From a checkpoint of a small transformer trained on Wikipedia.
Size: 9 layers, width 192, 6 heads of 32 (2 for keys and values), MLP 768 GeGLU, vocabulary 8192, 6.66M parameters.
Architecture: LayerNorm before each block, learned positions, biases, tied embeddings.
Each number is 128 + 24 x the weight over its row's rms, rounded and kept within 0 to 255. Layers, rows and columns count from 0. Numbers have three digits each. The size before them is the row's rms in percent of the matrix's.

# down: layer 6 MLP down (transposed), 768x192, rms 0.226, rows 656-711, columns 32-63
# gate: layer 6 MLP gate, 768x192, rms 0.232, rows 657-712, columns 32-63
# up: layer 6 MLP up, 768x192, rms 0.244, rows 657-712, columns 32-63
down656 094:123104119108130153138097098105131141122093138111167100146100120150102136089077146187139111096165
gate657 094:111139142106083127131120113148113133145112125148150107059124123112147162145109077110088119152162
up657 101:099137104134123139158160127107133138118131120118138164143150153085148124145150082096107137094124
down657 103:123113170115115136061144168130111114160133130135059109105145137125158102128137105111112101124100
gate658 096:098117082130131131161175111107125170147135156146100116114140149138127146127148139101125124140168
up658 096:136171094103123120161080105137161094150110104154112161096103134159156126148168124123124144128124
down658 099:186120149102113141121152083118137136094118118119163135091164111142122135095114131089115099113167
gate659 097:155087130121163158179145105144165101100118151153154111124144100128154123167109136144080154088144
up659 096:076152129127182110148137118113116143092129146132120120134157152129156085142150141159110141109150
down659 098:107173119161151109127153151131143101135102095142123102134130143101135146150140155117109081177093
gate660 108:078159096150118130136130140137114123122100158123126121144113148130123121137173153146094131144154
up660 109:110157109090095127101149135078147114106111122095153104159116114116159129119159143117120168148170
down660 107:121106084097101152088133136116149113122106123167101102104150146141108117177126145136144169132147
gate661 097:130125101140131126117114126115093126135115159185139120117105098153118141155147132169108139149099
up661 102:135161122162169109135149104117150119131114163111117121177136116096089168136129091143130108101166
down661 097:129080101127121119123188137121120148150114147148146131114116120137153153099125183093124107159176
gate662 085:120141146154169100129124131124131109142102158117098119106098165103107140163162090145176104127157
up662 090:121103110147126136116175127125136138133117135130135132141109093106124107122128162132127092106109
down662 093:104130069106173110140122132126126119103141130144118102131115106146134156109077136137117139126138
gate663 099:135072126119180128090142135151106123135140093155090117150146095119146121188117120130126136112142
up663 108:126199172145100152122127106092123148122156138119136117079097109102137136096103123102133178102117
down663 104:131143115124128122141125127160130116078110146155134156116170068089160111109158090114122121128120
gate664 104:127130094110133123163152136163132125147119099156103138122122129124174104134127111095153142109152
up664 094:135156120144108107075096139092124105163110157128167142145087136107114124147134125151123137140100
down664 095:082123094124132129120183151161100134116163163125091102162129155076175119137123095135111128141148
gate665 109:091167139131162103125150146113104145108143130163110105118097141110158139117099159107097124140130
up665 106:125115124117124106129161122122138113128100115128123075120126174096131112153098129123142105124107
down665 099:143115140133139146171138098098133139109101075108144101182170165141149110129143129073110166086108
gate666 104:110136124098146105122104154118117153140112113171128127092143104151162156143181119107122143157135
up666 104:130109137124088128142105155110089118165073142138095085126141102123136136135206120144098144124165
down666 100:125105108111125147125145128121125110163109144117162072094134161158151091145105153133150140134129
gate667 080:159155159155118166106121166140166141090095073133110155122155161108117111149128159146133149114116
up667 095:123074116122143146094096147151087118158134114139116138110154150117142133133132119108107080144141
down667 072:117092119119126097108109152134109163155113162113129132136120125150120153152114143144148147169099
gate668 091:125170100157109077133122170134095112159106135094135147088099168096128101098129140111109109122122
up668 099:147165147089105104117133112095149112145145137126101142101133139147116175148132128157113120152098
down668 086:145100103139132126124127139157124148151122152110136149148123155112124118110147123070105082143161
gate669 092:148123129153167138140115105133109151120114135155138076124098146160136144108093158122136132105128
up669 092:147134157157163153113117117098134130165087079115128136109104112110117126135171141143129146113140
down669 094:128161141108096108149168094115143147153148117104128103092104077163126138121113098095145151118095
gate670 100:128126114089146128140160168134104134158182119111119147136123074119106123115130087125133148138155
up670 096:115138145142150108120128115124078140146079108165137147131125143148130148130131108114111163134135
down670 107:109129119118143133088129125145131111132160100128115092140147105090150123172162121116161120108076
gate671 100:138120119097136091152103108120133165131120100130152116128157131106112111141138143126121118084126
up671 107:114103123125089132154157165160127103150146127129098123166153140130163139120112133125155098100109
down671 113:103104122125116111148084118099125160161120132101131097098126109155086127131117121126133147138113
gate672 093:121164117126168132119104138125189151083107094146071114126105065100162096137100146128141144110123
up672 103:116142107135144167146160178142112119115116087101118135147100092117110112072098151136160102126134
down672 101:129117147142107109149144116131123141164134147130148192117109138130156169109108116091119110076098
gate673 091:130164111158122102070146147141136160156133149135156110102127070129146162106154153163128164148110
up673 096:083146111138082153152132150153125116150096093148109151112108096116139142145119122114120126137133
down673 092:115099107140138156113164116142100149121085146149136181082145097129116130149120169134108141132157
gate674 115:138142076110131142137145102150143132152140112136106110101133066148070170143144093138110117092158
up674 101:100109125129079121115128116152126121152151118131178115088144145157098099105104104146127120131094
down674 104:114147174145140121143148130135124162136115138134134168118117126137120147125134137158126143159109
gate675 109:101159085169171138187144134101137154137144156111137175099134132135184109121139124094151150134161
up675 096:141145162157163083128131137119167137125101127129115082127136136184103166140095153113110104119192
down675 089:129163105162118118140153128139153104145165140136107098100122116133177129145116096112121122108137
gate676 108:123131156101108098142163139156119125102132100143129096138148097096115174121085095119159110134152
up676 114:131150106129116105108138130128151099176125121139158172113117123165041155121125165118165138121142
down676 114:078127093134140156147114126170169123172151142121126119156137112132101160157128098124138119129148
gate677 099:112103130109127129102142152109191132135124099127127094096112137141161113130114175124149106120080
up677 091:098131139132134149153152158100126137154116104124130125106143074126136084142097116141130125100093
down677 089:147149150105094130126132135097107175125154121123118146124110137127112155104113165115108135141123
gate678 093:180110135110159153131128138156157137132106105117126147103105153147136094156113140111159106114127
up678 089:110108100140111085143157116143120134158116140152163112113125095166102175084119140179128146130140
down678 101:087124091151123097138147148129137125157136133116134090128157138132182155122119117119087175136149
gate679 107:071107084129104132126124175132143106123139156140125101139119166119148102097119135116137135145112
up679 104:121149108143161136113178129104127140163116137128165168147096093119137154126119149104113128104126
down679 106:112150169126115129148118117089122124137135136111124071137165118126119162145095189144084097109166
gate680 073:170096155136085108102139117099089133174137138093150099123163138119120136134142156139107163090118
up680 082:086154110120149172151123138106061159110152142145121142137161119126156115159134154138123099132123
down680 090:087123099083136107122142116137184114116091098159111114091092146119115128107083086137150110169143
gate681 096:157124157145143121184146123118132134123129139129117099156102151112165142106136092095165146146129
up681 096:137121124143113112111113099129091167123159114118139151142148170150149126130100100155050114137146
down681 101:114134135098168149169149128134133088144080128111150155140087126161149066136100131123143114086124
gate682 097:078121114137119162138122096150140152130178152148109164106120154112100161134148114112130147138116
up682 100:141118134176128111162116165143108086116134155154149142124101157091110092097164166095106081144133
down682 102:135110092135111113131140141128167114109140105164163116100099135131132132098176096184115157097149
gate683 106:111099121155140112124107169146158127116153115132166108131157130106117183138097123141146134115097
up683 104:117154120180136149101112116090107157116148114170112147135121151131125091104111166130133144117131
down683 104:155147116070098109099162140183112087142151139168133077179122145098123114146132119160120096103093
gate684 114:046161083103115074131156180141141146151120135129140154080139131149149131133145125152099147130141
up684 105:064062068135146118164104145134171112093123087112107148157128110154124099167153111125078161111126
down684 117:127100163146136122153173108160127133146083128134151137214163149137112136182171141132154133087082
gate685 107:162119103127129161120127127127162130186152140139137160107131081141106165150169104142126133066131
up685 098:120084155103141110159138159116148108136165148146123100104178123087130175167118113115136148107073
down685 102:146114124106153145095162071114127109154179100145113089097140128111072177161124147158108129137129
gate686 095:123137141118115098143114154116119121120146144165143146154115192146134143151133103140163107129144
up686 096:132146089140112106131125144111134152123112125148156113156073112116104138097106118145105147082121
down686 097:124161164124121119128120108096111106138106146138147166113084148130086114143156160157153095138111
gate687 098:134112115170132125137153107098098158098132150141149094146132123088167123156108148146131099145136
up687 096:078120120146109124107115129134137172143142132076140155136124069135131144098117136149101117116087
down687 093:165187132133125157099094126138157125170094155108135146166102130093113143073154178121143132147095
gate688 100:082104092152155116100085163131098160145095152119117124168086115138140147133150093099108112126127
up688 101:132121176127079113126160155145093161088122140106120117150141113121113084123098157143160116134124
down688 095:120168137110169100130106142104150140153149154142197168114146131157078120129105153135122136117103
gate689 102:122168093132166103111136143147099166119114125131151073141111132146176103131138119134120119132171
up689 105:142141147165156108147150135114136098118130120103123108145153101099139151113156112153144158131101
down689 112:122112144103113114086132078144128112096088137122131164119104135122134149135152134103156149151087
gate690 102:121115108145096113099094144115135128160119130128121166142111112069131115161139156198126116077148
up690 103:118127168120134136132131144117156161144111142101104139126097130114150175130149154100115141171156
down690 108:142137129103137173109111097160106110119132132170128132150146133135120101161125121091132155128108
gate691 091:136172093155139093116144171122091153167128161149152117133098135143078072148127117100145123162102
up691 080:132126122098140109140127075142135136102137115115096119118174093147114158130149117118127142101159
down691 094:106147116131144103137128130084124122080147140154114080131110091135133132168136175132110113122092
gate692 106:155139092149141124145144159160135167116131124117124122116157090141150135131106133132142150070148
up692 099:157130094117188108088085120172109160124128104121117119158136126146113117143126102123115110094101
down692 101:148179145144106190120100104128119185154152158109106131134153106175115143072101129130106092104152
gate693 111:109130117094155147145132093106161080150091156119139124079113122111110179152127114097145145095134
up693 104:168112118122160105096152131126119153129086099126100207145136144125167103124158105127125146152114
down693 105:145139116123142135129096154148083132088149151146150092137128103131158079073137111192110097154106
gate694 116:128117116103098168135178095137085125127143138133110131087122125122140113148158138104108113112147
up694 113:186114124138124140150070115128126098113115148133132115108145110138171132129081122182184135151154
down694 122:144146099121117115100107133174135119126148134122155122146128127086131115126107100121113117129149
gate695 079:128155128156116125140121137135126131142134108102146128147134099125122096110130127123129114120117
up695 095:065149158152131125105152133121130141176084097153132128180129143116157123139119090110090133164123
down695 084:119127075124127114089126134123183142163119103133177117149110115110111125125119107121121119172084
gate696 092:107178081163115132152156189122156114128120102164096118163114134165115172143090149165124150156127
up696 100:093065107087168129108099141134129125138137168123153127114145128151143162144097096152105116151097
down696 096:149132144152151140122135117150087118128133130118134171142102106138118151152124078127130090134091
gate697 089:156106113130116138124136133128153143168134131138123106188170123129162114096149151119162152106193
up697 092:127122133119152135125195102154124125140099132144104119159113150125114125117085167120168125140142
down697 109:118134128149108177127100120115091130058136139115132134127163121131161107152159134112161112080126
gate698 107:121118116094172145102158172107126135148157171153150115169129138123101115158143141105113134132118
up698 116:113134150158129140113148130141125122118145117148077161124130169147136134115156158171103126137128
down698 105:145106143164096132120117162143136151100149165153100165148141174128126135117142118125108156127103
gate699 085:087131113109137138152090146129137155117110131143082116132156095172118117109113100087128131134178
up699 091:143151168133132136107153132092155117122157133156098124149147149153165107135082148093115119108105
down699 093:140139138113117161120137083065155129091105130112132122161122109157130081106110115147135123110165
gate700 101:118103112094166124105115105155126088138112106083125105114143131096129183161130117150154104148129
up700 114:142153129132154096187113106140109115112113119102148126169076164133140128138125115155098133153125
down700 111:115088080093116102132102121179128128140143136120142099144094128131119105118135109120093123133122
gate701 106:105131114102159176106104104170159118150119098125099154146139139090121169139110121126132120181170
up701 105:128138095116087079123113100155174127131157119126133126160172168120150155172174114111092101120154
down701 101:117120134127102123129102131131146129109117105148114181140135162133111095134204154146184146149114
gate702 101:178082108084130118112117105153144119124191149141124139144127114085123153142107116130140144105161
up702 109:135079111114134140124096136106108130184091161136133118149115124128139131127150156121133120091097
down702 105:116142159151134125116115112140110144113113110129116095127141156140094129179103103121142111115160
gate703 106:083146133096144157135102098120144075088100116153098138122116149128140147176132098098129164140121
up703 110:142140089120168117086164111109151134132074124104143102133166104122121156159152139143110104115163
down703 107:114089116163151112079124159150134148152146164136107078087090108171129122090149145147119161098148
gate704 105:111152135120086117149116124132114129125130144130116112148127110086117137140103160111151157101128
up704 103:084154198111137089123140106159122125110164104149160139134098147129117123118113168144118116119144
down704 100:142114144142156161121132132148138097141174141171189131156084142140148122134148170162151110138085
gate705 101:101155138138164098152127160138116120149093112121156147137115084099118094119125129131163152131129
up705 103:143138147106142157112134158089167086109150157181105158094124112086109125103150124143080103130133
down705 104:163134176123146133052159119136099151112158138158124131083165103128098111121169141121156126111111
gate706 096:120133146104104125111178099085102151131138123199147110157075175153143139133122114106110123153127
up706 089:136116132145137111146105142137128141139105135127123165091169115123160176094130184127139124101155
down706 098:095096159110144145110089147162132124138141119139126098110093127085117140153123127117142159128135
gate707 103:122176107145134148156147150106154104132155097125105146127112119121136124137117119147149110149125
up707 104:117166146136083089143131176134127127138157142150141113102137128131132120136175150138104113080199
down707 101:151135109111134124148106107114165135101146101141123134099126136165144083144134104144088104109112
gate708 101:135093102126110083128125142111102109153088127150148083119144131123125111133109133113131170110105
up708 098:074166147117147124084143111148126134156147100176107138149130126180159103138118140147095117112100
down708 098:127103118108089108065119123149119103132113161128104150107193156138115152119142149122141106141173
gate709 104:066149077072116101129125135173157124113132157144109102136180142170137170160144099106096107111152
up709 101:149138061128138152136143096119123121102131123160137152121107128129146135137124146110158159129150
down709 110:119098112134170124134129176139120119120081124117124148173106147113133117131106130153143133153146
gate710 120:153160113095135100137161127127080074100138121156113126113123094134127121124106147104144088149130
up710 109:122151144168100113116121146157137124092118114114075154165090139135159126178129127141155166135148
down710 109:129122118123120162140127153175148123100085128117180171104138153148128144104094160158090144092121
gate711 101:122166142139110140136148112136129126144159077165114100124143095149170143162105155122140104155130
up711 102:081142121125168095122141122103120186158145124136099120163142159153125109078060123137127162125110
down711 107:149118128098109127139116123135117106129134139130090158109119114137087112099114130106116108097169
gate712 117:141135134154113169112077114140167121111139134157122167076114170099123147184120126100096149120166
up712 112:131140140138138126111134145147136149157114145150178140133109157154101106139126167121162147104117